Weights of a small transformer language model: 11 layers, LayerNorm before each block.
Each number is 500 + 40 x the weight over its row's rms, rounded and kept within 0 to 999. Layers, rows and columns count from 0. Numbers have three digits each. The size before them is the row's rms in percent of the matrix's.

# v: layer 5 attention value, 640x640, rms 0.166, rows 140-191, columns 128-255
# o: layer 5 attention output (transposed), 640x640, rms 0.599, rows 140-191, columns 128-255
# q: layer 5 attention query, 640x640, rms 0.111, rows 192, columns 128-255
v140 098:513552514474526468468572496501535461522507479458503542515466492459439496515524542533486516459532435539457440504500478566510460488533528524455522535495558486461510535536532461481511489462428499494518501465472458446534488452478463541506496511488528518560514556435524411491463500508498486540578494434525514443497462524449430485487472498429544450515480557470528479513529458540521495490492
o140 096:436426472478497495487498512463499577459429524499394516552513485493539491465462432466512484562507467497522468589475525502519528527485513500592522519486533541590533550460527487473514471488568487555545506470477503494551473482500461507513480471539501466539455447534384512605474480513464543483505498527470523618510499593586538526494506452562513489508546486485533497547442503519514558530501
v141 095:478475574539508537476485578500519435499519557494588549415493511503541533485531541491483552498497562494481456519519491502496492528588438514513511533493568484492578525524487542518584552433439513497507506533535497548512500532474500477480437519471467585622398458539498551544440513508500482500463543426520479525424492566527479491523494474490485546443568436472522542509447524440498458541441
o141 096:543473459483538562473559449522576461524502484486430488478487495520506455473488516585511498552506494501502505440481464574481463489505503510454534490491500525482468465515494410480511502498497527510529570468488478384450517511482530511506517505459520514488476490480475534558489472557536546470500472496513433491564468428484572440564530478480458460493513554450420478584462544521488459485566
v142 094:429413526476539462536426517472555490497523477486468535546504582470533434428476566426517442493519506518477481540514463492524502434520542525530458551508548483493470503459533486555607504496463466480506539519495522532485472483437529555476526501447570483550493452453568418468514522537537416467503470537552550529463439480373558382587496521525446515513471510461528491501422469530514491496550
o142 092:554489527524492473501507538521486518453492555519564520495422414498525537570552453555479579493488485448484510571511506502494521482570474511563536496432435528428438483467507462501518508513552430464462510494495516483522494484534455465505454541455475529448507546583508604478517446555529525523466492446535407540526508485589481561470433451451563467423437552486449531463552519513532461504480
v143 096:497469524566481458468465470481493523474534467508485497590531509480523593475482545423485474463537466451509451545497520559482511498505523552421584445496484555491530574495495487459474533531505452558533526483449496553506538520601455498526437515478533532510475598506497453456496471541523519528495589454490518518518557591419543478532517440493488480514457471546490428457467565515531470490505
o143 092:524556461425525562568472589547538533472467527451542539561457492434478433450518494481478493492530473543441545463496469409521524517474516478540455482475550471488532426502473452521477538475451470458542460526550449521555426552482524524509465458505471447466458477537444546506528520469499515540616460552503556554466483549524518532433449566567489495516507466434498476515466500543485535514519
v144 093:585550419538486488481587477447482564492457516538503465446510499544466472518478586524518521545612507508511519568477487495547491570526525548383474440476495563501494443492426436528452460477470457456544505521556450557521587515449461532576480506494537463451518526461461588458542506484455496521501511537474530542532529560451526537506474530551514435521503506478554434481466448530531478475542
o144 092:457554434520514502538466497522518505465524502468566526545517485483486542509488457472476471463436535463534459517545513579519539485473497520519514556450511523513471482490479478491515546494476507606541468546495520523527445499472501462482467465503412512506443521468481481535546548567436468513481476486491557460508548504517501433488463454482532447428535487426540533455500512462477529455491
v145 093:520612548538499493425500519471610388492495537527553523504401518554480487522443437531443515404488504538472503387531533531480444566466584420431492437530539443477453461456488380511537585486436481466493538436511484493527534544496545503549504548461576527472514576472479532451514519505575488540481506493421466511514477480536449542549420484556468478523447534514519470540530530517553509532493
o145 093:450451436489486493573457501482414492524509540465464487574504481450481445527531495398444442526440479490474497522530521495484492543464474486490442514521586538450515444521485495569454487499479486530502474536498557548454501467474415493498493564524456487513466503480566513508500418505473469550482492513545537553474488501502521544490509528456530460477537515526520421486526492455452544543563
v146 101:501543442475470441567460488444481425413499450524505545475504494477491496493505548502503465492502536479513560508484529492471579569472563469507537470493466414532488507484564540552461484468482483517489457449519558490563535500438561448500502524490462482502507445471455458480456601475517474574502449549541466498522533427477402565520447556539440425543491516537438542453458483485461466491545
o146 095:511481562440515566535510529594539486511590459463541430539488422454462560589423468499456470486563505519429473500541484489514432504483507641502416574514449524527492457505416502459528516464532419509486548509513514438502472476503495505501470461461560536623507494525447564549499460518526559489493478544462493444521468517442509485466567483453567566517474505488516540465449482457532542477513
v147 095:426522550576507519479524499499536557537569413584536510541464497540489457483489494515532479496474544507536444480507539550496487514490515490563481524434489483500511531459502543401469435508446468482532514503494487525471444558505446479488450552474461488464564536487450548490514489450524583540521451523477506493451500452459440532571462477479539526543517488502450470569537478465521554414449
o147 092:560420471468537577563419468513432479498490552430535488498592570494519468474496518507480534545574463491492517492522569458442490521523522480526536481557513521530551395528573480499503529483532540524530438472530452461499540516529568558522550520570531492538441500489549533531442522494475451507564563461453452453518495467554425510450453487552511453578487549475563467467509463578542438463460
v148 093:543524455588491510407563519464562511513437495494535437570406445533506505548500517526528562478530482488544464416482516541480443589479489484475451466455513482480495478522478455518429487475521498532519604544558483542544452498478478538498465497499506527474537515532502454472464480490458519552506472552475475533460480549554480517499550472492514456519499511446502518500546560538527537457483
o148 093:498475518500478446533499534565474450475477513551448584519520474447488426490495459442561490613486490428460514507491521571532545498536479493523468550525531527484513507499450543455447424553459493565552514529471502534458513572486476493488502474481491555436467508463531511522558493575448494479470525444546549496535550538481584477477442513490526516593499471511422446527448394550527509499532
v149 099:554553568463542515542467504452455484476460522442425543439567492542459501556540480454507512484493582483484472521513549540494495573524486522455472469483464538533505486533427531578559541451414556493566501584502521500535446526507428546445492481493529503442565472543531420481523510523534514491501481486556527536517440425446435601489523489408460569468494476466554470529512523481512490502463
o149 094:495483528539508559443487503491415450529513521437485524502471445446545516461433437472513519486477455456454459463565501476552485546483534498536495544461472541455486516470515479519460435537520480467385500415454517494460516462521474485532511523523499447540505581499459580509511525455483523526570455468482488508510486532522562485491477480539444510473490546522507499525518465462533488492510
v150 092:443494444543398529489469466506539437449458450497467457514549449497593561451540531603462508534487518456537535545480545516545525451496509509482526511479535430505507528579499523508520524547556556448466481534510551522510484486476505502526442566488575522510537568514459431491583516481473454482512552531487491503511459567542527502475540465468479496533457486461496599482562483471409491524550
o150 090:523529527445576446545556480484491549507554500550555500459476520509461544499463522499562563513534461605445534506496522551409468529437576522458479468526545555519499493504428533477423442420509510532460488493462491480490489551498394489531529495516471522541415533515487499448473523496447542504447438466509559573498459428400423540497507475599513542523544482503482468450483476507573509507483
v151 094:552543588541547482461426506507496486557426542505500504563504478512474551447432525506553518590441459555546544531482501509477489493453488462477472499476483469507542393556564479533487470526434487432489500518506493513572509517449456460534523507558516488461494502434527531398473470525497509490459496466496483441502508499470538462459498509492517534475480466455538469515467486471496525469484
o151 089:417523542410490520466552520485468514466503498426476493484459479514486422530453566499443491500545489430478486489511575488505497503467510527535503527546426527481539513538578533502490530418466497481482502503423531471472525502507506495437495501474476524483551504562582459504547483513478482520589537477518475502488460522479499511506451501507517424473466488513498526557480536511557441473454
v152 089:526510499535523444601544485468432548498459410480453519435481480413505509511480524539518507456397512505594524467507479546485510530507492525483502512485434519480578574486528453528480521558495416489515529563498561545447496491531577473440421472524597476426488503491517442560496561534555588450589568549499454526462469512477481518562490494418496516513478461490530529497492513537495531415517
o152 090:556546486460465485498504471533521504505511497485568519554495540521553540458468530508444517561538376513533503478484465544495451395532495503473485473571500428515383426537439497474505554535495565492500530549544471530498458513553443475525523550503460428558484505512512547520547450504488533456466414484465484528527464491524541432495540483560496527467443398440473463545541524481509495534462
v153 097:480434513499432515534455549537484517525484549491488509493483509565534450517516567437449494506521475494482493426452496509427524519511444432476516532429493468555439478518509506472470512504490488425532495494436511465503435453501437466518553461506481532554435471541481438503549536493499505457565521531486518530495501556489431503406505475467487505486420453491445387477521501498528424496483
o153 092:469474521501541452536456494541516431516495477516460525454535484484479520458549472451469471514503432489513463494465517522549451458458395463520499571570499523483525492486540470547577446459481555520513518438532466509546470530477489538416502431487490437536504524484483518519464493548465488492473521442478504496465474489571540478599453509632513425501574534483486541516504478527546549474422
v154 096:461466485565431514523509461479476523508509524532515503488530457501537605494499528531525433551531501505529428467492491558564497556435464499506535421470522496482525519462507452541549556538479501470480495579498540402431529576497495529494517541519484538537433513413471541465496490509467450543482477490541525505553534485470485445480533400463483495499559499449564580424542520503448531534519
o154 093:440553490490529460498518493534447460570488477467533524545555470530473424520440436571466541495505556505529467464444483515483546479487508543513513524527507483540491542522505552469472471460475547491534537449521473621505489475445518500442561492482532492494542509489513466527407490418472542559522518476536459533570525469458504515540506466565549493557509520549440479483462448539545553461485
v155 088:498508500544531514491468466456479522547447487461519532466555510534506551495544480478467490483498510543498441477458467510484501582465512491484530486544451461477549433471531459462544568517583516491536532505549449468494515407456561484499489495497476487441513467552496484453488520469508485477483502548481537508523517504447416546440498525476533457504504542495571489546563519505447591495443
o155 092:484489491423459550479520459495500493510526447475521529555525505468493471473528428538542571519459559476535465514558469626528512408524525517463495491451479530528485475479450545498512471505461475480448460545478528509537502504510599459526562513389539425456530524436468508536526416546499460502427524501526446431467474470496493494499574520517395599519529526510554531461439485499553516513482
v156 089:514467484446469440430520461481518499504432474474500544576483501520438489505456517544418483497516482527447480487526470525596461552503444449430469505457505460510491459501524489509485538535528504505473502477469483484484471509580528526516572450536519453544507470509458505437506461467463556514509541575590505521509525493518511490502466439627515493497449520525462523523593522545465436545517
o156 091:473473399527519524561543482482479569440562468510525509419511524505519467516536522485541481497374482527571480530528584549507514455495561445552494457533474542516563487469563506448471558498506498524458525475516555508521535506459470548514444474471456513542525578512554495482493553547541458533522504533515584506459488561538571484569528535514565489447463517460504523474459455515497647481497
v157 090:539520518537532525453486418517574475409459523530546527479421501554499506506497482511537502510474517473525519475416505544474428621498448464516424481464467561479509501494490501519570537511477552473539518476466438472480488527467411502471536472489527450492495501468492467442498483483466513446472485440398551529428433531514521488539544515541530484575444482498586536513490509532448512511453
o157 092:497466484533476513533529450575487488558495502512430518536518475488546485532508518526501520448512527506479523463497494404531463408496484497556494432507481488492478528516567538503514470522486458536546479475516548525469497465497558436469504510478501480471533527515461512571448534516488488533423499489446436483474519506432500541453500520421507537494563474512451502472501481468510466448506
v158 094:505469498493489556501501459476418501529429497530524535568414520437500502543468515472410510513552485486489581507541569491442528517525496550494509478444549504509539533506526468529548473535499504513467456372544511494551585434573530484450556556519422471475486399521496469561514520486530466502454460434450477511434513501521526529478483534563491525490553500446513554545473525490485494545490
o158 091:485492510514498523525494529462491478508602484459528430436509444547484462476570481457524512439492491471395492499437420519456442517466445513551448528543450441535540453461504481390454512536501513479550521517472520470509467467470455503450431472481495558509497525533517539408540502542498506488463485506536547482497501441489490484527467431512458494528495455479509503456528590549500533491562
v159 096:535570581505524401448489420474575498420479484462550574507538452531487467503527597457482504498475471468574520411470525439458450442544562521500452499535467485500504519482471533542521467441472495484507566476519433482465574474466448454495511510501481452435556530507555494529538470562495455485472506454489420480424458471491483555529575546480517520536493451467474500484475478509464493526519
o159 093:458481434491465602513536572465463526474462519495438495559452476453531491474441552520510458502491461496484535530475555556502485520525497513555506489502512521477559549500502506472394488466536477444451451600546523545470496504541538489497537494497511545504462520482452475454511486457469542595439476439461507484493436509437546459498515496491530513500531566523498529527573495487477482482493
v160 094:478495556510583519463468537523520527489530497466501478474500526525527547555472560558535468551538500534469506563523440498484482491483438531468582485565529486521583472505478595509444496484474471471577500521517558539433571563448496512551480603596471484455507482452495415515438454463505571465493528468538480525494482531481568449484425527522574539538488553526538543541519400527477486510533
o160 089:550483488519438519598546479468500503438476466551501491422495477526478463415437569488475503510506409530499540520497479492511520537500476468473535466492523477509487434502555402521474546521476567439457539488552549498491534460508495521473534541507509532449498440511530539486449503513475519477472489448455549504475533416507418522474499544457522505429519484438519486492518563507502534477430
v161 094:565461490495510565534498546548564501497513584536457531491477508514518490461508568465523569520475481516484489468538422529538505492534500488579542555468534537522521527574478492516408486508507497476476522491493451537444578518446492459557456554451597489512460440479491496521563534503491565474520522480499546553563574453552440610446507402498493562476501565510528482514523486538515505564415
o161 093:467595491488446429468477479515481508536430436458543475524483492534528466426478442484516509487524464560483487532458500503502499421526498475366532432525496480495459453493469474499540439551502490501522513465410521520467428467493450495470516481483446530491530546548470506509500463444515472476418423505503446484494455526473495455554532494565594476510450483484445474474510570511515502537529
v162 101:524544475451485512523527519575449550505472466510540523492397509503504446592522487543496481515585480498423542487564517569435436530527472467471480509529559525525379469493545528526437546499574528477490459455509451555482474471537449530487510546504502623511512459461514493446477481459560495438557449465539446553472503508503492544516499482522491509507469493473556512555536461496557502542427
o162 094:480437471578526478475464538459528513489467486484472435472518503458461520465523476461467563526480484480492512490500472469580497466478524552558445554506508459494525472561485537422489426472470489521497450513516509469475519561522502473563564436493506413480547510486483475581486450527492506432472502532409557458448537481442546450562424500513534492507512482503463468492508468508484541461549
v163 093:495521481422448526534463487553498598504533484567513565419457459524574513487542506502519546530493508528498475529497510531503508511515467516448564555468457524475549447459480495455459523469532431514451534563491473497493499434478511516447504453524539505534573492487440554483520518489417489464518548546506487554453471460499458512489479467532512603618565515450506463553449521496377503483487
o163 093:552493514495546485555516460535525415399526488583485494471597509492444541528483501529477467451502518522477534541453479509552494497469521513528449523577580469636441496493538494496464476549517523501509570515532551486530474550464499526560514487498559457467461508450497479506451510419558512471503498554445559408523482489486558573475538492486452480511497436507463536479472540538536501506432
v164 094:413471515571530473456507538453578506479486603447501417479555555478561509542521459562502461538490467605508508521496494505419529506506511488563526535533576456453497457537531494496475523445507562519496462533543540417506487511449496515531526484524531487493505540477492532479504495526459489486430491545616485537531411461452562511474542449512451476496576481448468607433482485538496557489516
o164 096:534485516477525525539551537509526500503485434539492481519470508589545512497512582472607437433497466467495507559488538486544520514545469492486504473452465531484496504484447553521463505505522444509471580470432519552491543500518515547504431525549460505491549471499531521492514412501460455514478434500483585438565534550504413410547496502474542417500483562509483433439502458485571419503513
v165 094:564461466564482513476522458470507538493492456475487509480462514485457542507568485432458482466526442473531457516522547559593641503545490508476490471451530545490471549516537481480523451512473521483597469506528432473465502440423518455460542455506423493490587519514474484492446514470513484448548457531547474532493494501520446494513537538511541548540507526438574503547482507492474481484508
o165 094:446472615435572534520479502550495528499506477528481544491514562529542511458426477511575500567525445566444463480440532492461417550484493569504537509483520469570465540469562539515527453465450496531470462450500558451558503450503479489445512554470487539482500476456467511555496530509516516508483552534456502543467477528481505523462530542497433531526477563445458495440499482484530589513551
v166 095:484514525529568531523481619488554423526506463482545510470541537492526448422519481551470544495502428476522448411519497433527554511516514469549479506497538529486457492480530546492556457495413552549531467490429513483565467518497471507478475477505526522552508530491468520523397465502514478523478528478518444508540489427556517489499488447533511518425495467514512521519478512487472571504462
o166 094:524445465428505556517464419513476427485471501509499561475481494502501554509461506457520416532591537539497500515554510498533443506507507534521492499533490467487553462507458518552451509486493492477503557538530458488520506528594528514546464515490466538411498429409520543440550492513559483530471446431565531466516481489488461517448432477465539477508449481472569507517596513552565472489531
v167 095:503535472551484500513552464524533417492494513542561480482508475491506484465435525561487494437468520483523509442486464469437484472406500495478470465541490539600565520524547508485441490478494529559532430501506555479506501494487577494568575526599476531548460507458454519555463464489499456493536517433512459508440465517536519472485553531436465468466555537545525461469460471472511528553554
o167 094:462499528540478492433492575517527535528546575387513551534468483545521564535503442496422486545536572534524519448514482544538554523553537514496505501513458460452430531441450457480526456554503478482513543579539515480514487546560546498454517532456471454492458462581499461373500538423465511501474486446495456511573582476415418583451450463517510459533539511477563521472477518471491475525498
v168 092:462551426470495487488498527483409554551474544547487476460445456566517448474531484509529491438506528514442488567428501493490483496560499500485500525476541514451518518501501548545563509567446480505462534425517523481556530551477585615466473493466476552499503431446495516522548520475491525474522606509459533401522522544453501531528484458468455563511461506503564498476530504470477525458555
o168 090:450543575559551458509521508450553540548507502496424476517546439470481477547513421524430559478506516527490501458472450555533522535455565460478436553500446510494463553573469451415523439486515570498532459512506490403490473514490453429433523483521511450521463469614555460575508508472455469527529508463540526517452516403525486544435429550562542504560523492490457492429458552573528533521456
v169 095:557543588462499562508559462524525589523504460503508480506471450548489501491537512519526420486609415490491466482496521449540465588548531463496471469428486508517477512438486488463528480473512453469565533517477424486567561460524528448509562444471482430480491468534463466446501476524460559475510523483472489474486514469423489590450434498532498509444514457581479481543482409503421528568469
o169 095:541580451481419465482518451578487489387456508457497534479552531501502496544457551446492476485448514509474468508581432518536482477457490487535520493422529506482501500500518486507450528501500502492505512549537496464455536501509492593548524517521581502544518472547486469526516592531532470501565445572477486515515560529532573531500543498476519486619476453514500487453488520500480507417486
v170 095:470516495516553551531505482468533591513504573502524584580503585537536441484452474558506461530447544540489537490496522451471498515402417478472530479473403522480474495444474493529503479437464474490568470536470456548522475447551519552486494483570503440460483437483526487479468440472527460453502511505458494501551481623474515575509485495497502432481449484503487506451458557514483451557529
o170 096:570503509517514459468473500555507491508516500429483429397487460526453525494531446490435452482491497465439445547561440571601590535463514546513483540469517464448513487495504528478499514565578438456503494550484550523452527528461467446521551501499470475504471540518511471540483501467515515504513448488430447492488507502492504493476528482421523496567543553486512467513546498514491486488503
v171 093:436506565513553558433470516521458466492486424460534444547515530483435533504467517517501484558525456487570414517520495471515590486460562532525438492520538489450494445556567474539480481581508469500464524539513595498463537473459476569504497504539498526431494514434475471499530518512545522367493504492555435570518404442542520489538523456434524512496535513561569499550511534489484513420501
o171 093:532479496498484423507505572532517462488480453509511552452502503555480487506503525567579483548533492562495581513421510462485504490503429470523488421489521566567546590468454440448398497459451523494468434497533508468479514456489490468520519509471498554529541526523587541425420481565528476572441512547508544542481538563479449515485506527535487488563538592514506466555541450555494538528528
v172 094:485490523436510536483470511459512499523509431503593530427492529513486513474505461523486393444498467445559518448504513435489412520590525515499539456567450544551501510480418501521492498480485456531509497580495500543448475450474489608582467511482545450519510494533465512482481523428539490496482481459535523440571567537503434508492531532511527559477553459527502519456565430428492571493559
o172 092:532513544475479504552467490503512504464481496543467485545461477454501476505532447522560491538539529501537525533503498559431570475452536464526503541492439435562477546516555547473515482511545512479510538457431552472548515511521490473501494503561509532508497504503512462500476488513448437523497496544431519540478435487466518499439469489467441552499535528486552486517449564560468502487498
v173 088:557517520430464416460432550496506502518535564484475552545542488491446429519546533470554502444536489448440487509576484394562543503549482526449537489496495530459504499454515514483466492434448493473542436488514461483457516477535523490483548507430507481494604514448599528475443434466481522457489526466494508556512463467524553602572452523446552481581524505520479511513488512470524495469430
o173 089:491537470593516491518528541501536522437468458535481507519518461477486484516498500505434526540456519485463465446511485547475519529415532524498499492434500491563501402565560528460538506555543486495533502588438537528532455454471508544500470449545522517422527422468503579562552513467511489459585472532498518493464510494478530513432508565521537524500524506488582445501556498517536445506518
v174 095:509495463445517553509545501471480556497491461491508478476529488508472506518454493530468449546538521428474530588549537521434511468512452495547485445503521476561505513551537475507498503509500514478538495479534443485508467539472550536469478513485583508469589503537465509394492605502430499509475385517508499533480522520499546419512524559527534492522608533481457556423503526540548459527579
o174 096:443495475509536544491507537476531506524501452533502458475445532535536433489518506484492533485463544487551530466452504544471557523487577525470463541498524542548568512477502536468549431379503574496536511493467535443524512427496482490599569442457505515566505459453477545474496460519553479456516549508525470490467571462485490448465542481422502510492485512506527495527470522477522466548462
v175 093:581477506505481438479452499437527465478448478512523570469536485569474547497548490513586518457454460487492453492475517549459539452494489531539457538473442525585552486549493530454434522456568524462542538477486480517547458546438470439550490563458522576562478525462479476533525523466567490536489490453520524506549505484464535491522435551455502490508547490494533463538552543536506525518455
o175 093:485486570466490551617494511532475491523481515463459478553519531460549480526497498459445504506479480524517507459558477493445493529544529464491532564467500442516496542507509508483468493507458556519507497576453484465425523555532549542469519495478503486543554466544534523501520456533520519447514494511510421431563497529554487564532556454444594493474436496525485515549446461489492529485593
v176 097:476557421521463525512449512474568441574500465571476489464564557453553483466495440551521536461498502433562451499507500516464484507434498469517568487517483500497482473513513549508478486496466393553471492501480565516516452507435515517456524491489518504507490510479550498536521479554476541458487552463482571473526477527517437554531518495477510447515594523491487508463517437540502468517455
o176 093:487514577479502527479452446455439476460467473453513539418549457506464439486513515449450547594567509531585431469513429554501464487612524553553486566492452493584503531511534514437475579522478536452419490506512521508461531485533442469485502432510586518508515457511474517431500493435467533531522471492539455507511507444548572458424518458544457510522458420500504471547450497461511515505518
v177 096:514511561463459536412479501492545457495441437472451441514581514526511541457501457491523493529474458494480436490450459498561487467479478517506464480506508522534566453495472493441486524468489563454555497541487535514470509515579464533500553446473495532477398482482432502483490550439458470468547531490475483562521468507553555476478460506554520478529508454459474474508526554534501443528461
o177 093:476467556556539461497528491486472490485562519502461507391471526505429457471493500525435500510492585527510488401531541488475558509529476501511539517462469522440475445554558489515456549547473487524449566540493536456464518533482481522466525528513523436478451550524476461471438444572525480483525507514466570481495526530498492551481543517432441528460475470516506463506515486477501526470497
v178 089:512507523467525489476474443531551454507521512506479504415465546523472510501476486519550512506542462487544629432531528530511449475495516534475466411496499534408448608550490514544513478429492496426464509517550590492464526515536554501561469471520561498504450451472513542473481535527540493531407394499474460462465450457444533544528474504511556533506452566462508531518428521473466567470489
o178 094:449512480529484510439504559465472521504461501450519525492511474497481501552465531525471479481463527490445433565462470522506539537424559512529463562470459448469508513497423535507540513491515416458500448446469396488552479414484474473485552611521464512487550523462509480557493463494517535480527530559541449449492488597488441455509498557521535469507512507467469509420576408491476504433500
v179 091:435448464514449495518499563561532573502517509495524530591569517492532487516502536536472512495458482550538468435506526543399485462530517498573581454444543518533450483503466465543521464490539463485541503462539430453409514521458500474534642480485441599524479544535516522499456484514514457464488534466513562487451523507490531462509471448551498510419546412509465514450509506540424535485506
o179 090:546427477582469453518549454470465459475505499523547432489495447510518493506518488511467548531588499433504496521508464532552512521532526535450512519508465454505521526514440553491497538500516590553446507550552500537570432527470574508509426502530518575504560492509459394478489513556468502522505523439518483545583504526501548549531462491525479498485552561465548513447461459484509459519505
v180 099:519468487542545469476456414485527476423547525518414408559469417468518474543611526505548480535582514527492501477526505498481551472502543526489537514418493503511469511497485536479488540464570532528496515493523401520460506480478487439483503537499511548523515490528477451542452454490527553539471559504562497567431435465471538489521535489514504502475523491462417485535505507536496561505519
o180 097:510513456524481422485449581529525446522445502514566517455471526411484524475453545531440571516511508505465514523499548528540499502472450474574513474550530510513483537492457506524491422496473513511469501534481465549430488487599512490507455398543454537538473591506553508512551435500471475455516418457467462538527408488508455478556458543519542484403434524461465467499521414506502504501507
v181 089:460545492518458463488505449477516483500393602500513461531529461481465512526486467540540482572478479519496493492522572512525488558392452492578461503466547506480483475575500487472526522512472524524526569514499511475546518535514526483505536416490488528544490548581474485518510503549534446560539541549483486456513488500574493532518493419505407552556545484534465451437470547482493493437488
o181 092:472496449436478483539557596574552445542493552518505507447523498578538508513554466476472511477570493520515471506437551509512472414482514475469458494552464507459509543489509463469465537508505434518516465590408458483481479449507365504413470571477516518491464476495472476578497516423467525486492487528561468437504500518493503575491482561538554469485500482515443514508499470499520492475522
v182 096:507487488531425505495481479495504568478490439472472561465466544553499450524533421507533524475433578520478496500478476494509545449508528523501512475508523443530448532519596490515466510434525446516496438448506487447497422475482523516469558517541509518428524566482450440421632496498436504541460533487449564478471531526484477493422462517570487508486453506482511483518571478468494469500485
o182 096:472516435555498557514499452504431461498519529487450427529461567456564593503566516402489537403430499503531524498446514512528485549477452504547432590498520584468564478453524498492553515485491537525480470478503517510570475479545504484517484478500431412487486435474570501483473546550500433493485546461433464484503484448546509485507490561481528515497540445495444456553485552525526589465566
v183 094:526547513491494501476481521429549503491523519498473502497553503453513505461476408583501473485413515580434494519442460531535562486556533495500475559496550551474527480493490532420497526447528446546496497460497532496478500478453370505532534490537462476496501548573432533462480455445479596490550500552521542509577469480469536559464564508513574442497464469509525451508563478434545443448485
o183 091:469466501473455536538457487574503461479524576503495486538525512532489503471453482458587525544594517429576500496557552436487472528462544479487543424581549478563486488532501508540454561508511558453497478523532446479623515464529530456485476531557479519464426442438519489483514456459460489489406495501466497473507517457536515529421444553479528530445476540530512532512499522542415466472452
v184 097:551506518520518403518500488524460481563443467533517523456550478472482444487592452543523505524530456444552552499541525504465482518495509545542485492441366519455568447446475474460495455527533462428490486484581566505495422485518468488523467504459482527455478465491522511465504533500542478541445493444431486583561523425485432509487472482502428551509501507534472523458484418565608515439521
o184 094:571490465469503493475455431502424464418453484436541424487527412566470500472524524507474502434497502629483521509425535521490533441548537542535488523480543515543480468538474559484449438497543419525535541480528489476481500482540514536508546465498552481559449572511561538501494480515471583486480524493488485464511437482471500510502460499556519469499464559518409532520548544490476548598504
v185 095:571505529470547461485454591525481429473443525470548507496439522484487465444489530471533516460556453545470545550477551505503563519442563521482451503457534499430471470491433486468510526525507468456484544455461525465570518481525444482462406479500457503521547575451487503550488576575463467482497591480481516526572458498490503526474486476524466560554482510488510510498511437540437526491464
o185 096:475500466478484498483517490536546482529490453607523463523531504508511530526454521485489579500574487544519485457507453461488437492468429430453452383500456477559495539501556555525562517462481504489551508545485455515526462507553553502519531541459561510532475438506448517471501438455451479511565485453554536419444485488520467574592567560452483485470540441487520500520540566484497550456552
v186 103:558527505507475467544541533505520528564462472620428465549467534411439450520507501504484486499485538509482520518528495572486551441511537545481519562489556467455467506493519510561453529508512496485433531496442434461451517513527470462523512499502495559483565524537519480450522357572542483462507573424545480455523501467496495472529519480444613514505503466418478464556452491525509552413449
o186 099:522457463523428473477473559477525464492424557487591534509542476506468469475457504525475582501568452536480456437524453397576512537517481482512479417517516498498533482469510474478519507516443482505512553555538498493497395455538433459516502568511410549431480584472502504541527435476502473485514475475502509584463508478501516502490430481553521554485454514518457482561541448524489488522577
v187 099:537539572500459441421543471516555504519522550499536487531503477437542569514425456566537500525502507557449505509513499502477529477500504427470429536445553478481426464491491497470510484452491474412483525530514487493524513492505473441538455577469529491474500475495529524409453421604525487530518584474478467518565485374568449552519491458552553507428464487510486512490454505429437526530434
o187 095:504512478447528529507511479535451452458473489587525520511504490530494521491515449424566548499480515527503566491548512479540490537523524504506562458432526484495487435510482529429512483489570504491483470451475499499451488544519465549508502522494520481545531503488556547457523553457514490473459427547569494479530473552531540476513514502510507500526514521466512517479593503502500452515572
v188 093:453501467517467467554433490492504563417450526518464519489503445521452490499491516450528448427512560492491527473477513567516518439498471519526525448502480554514438502521514515540479498527532475571495463540502522511547470518510544446544549441500451520569519483514514524520497529471564559468546540499473506458475484533511511520619491505515501504535507477577509533499429492438494454551510
o188 092:484537503479488545468490480536505457572482478480520495479533526488499509550458538527448523481548523508417490514509476502461495534486506472510493483579529429481545472438503443550468480558435505467534454474520473539530516459482484486530463572521528500467450482508575562576458552419519468466453383430575484520466498519513485491463554490515543474447500602494533474557558555547453535502474
v189 095:494520482510456445423577577461543537488433513524513504463444540541505531437510526483505430487528519559541474470610458429482544526438501474507508464507523497448465444499540506504535467551513544489515483385567553494534534441483504426513549544494554420501565556454465486469534464511426522567469536567553468491451502503596476541490472501462481478454546492477549549498511473409445556530458
o189 096:534570507480524512571576427488551490509557412505558500602549599522470516510436486491527542598456524468526518565524533529542533451515552492448485576546459546540509529451499447510523574473521488487537498531506476537447497498583487563564509445461484484499529446580541523539500513461509482517509605452517497537567538516496493458529497498547538471510483578524471502454461442543487482445556
v190 087:447500474496504467515535497492483524488492543517438524496549496485498522482521507486428491563528467577520513526452469482477512506506579525488523517500545468499466525467464503475554543555536502514491547494510499532443518565536558482478435388489493520496479523475552507493484497477466513529530518463486501422545533456486437502568468550566491530542521410473527511472531412522476428446517
o190 086:488534473514539514529508569493567543429467410465530407557475511519485515430561512515562544480443524499485528480587550520515462505533536510516458525529453484549491497488553473547449455509485418497551522540505514568501557525474480537509510543555474473574477513518454486505448567556517555509519426572566483545504466501502537495476433497558540463473455564457435528478473477501514488509508
v191 095:401452478510432514383479492503505500536489474457514446501459497448518458543525405501478489549524430591558514524525466512436481457546433526485491528580472622444560506445555503527590501499518510514530502461442474488463466465503507526444503471531583531435532485497464466504480510527480401520464488490552555522525498519559467469463481552525497537447513475487484506483444538461582485545473
o191 091:493515578478529489557507512518503633528528490518537499411477534533573502475472511501474504487604527472502498504458540430500528510577563508508510513434542444528571585595505507526519605595488500494468463519496484501479519460526467502502508527444431531557511432463517505496525500500538533459539497559457542503539496470487556480537468534459463472491519568502521461600603522526443424475503
q192 101:494488522526530535562506482524418436572531459556466503496491563469463547513518501498457454460551495428509559526426576566479510551569462502523557500489521506483552544444443564511580563481509460486505607511535461463530506513514561485487494501472537575465474531489543553521533507550491459505410391461489430538512493586409540443460486477494542514486544471539526497419531528502497529482472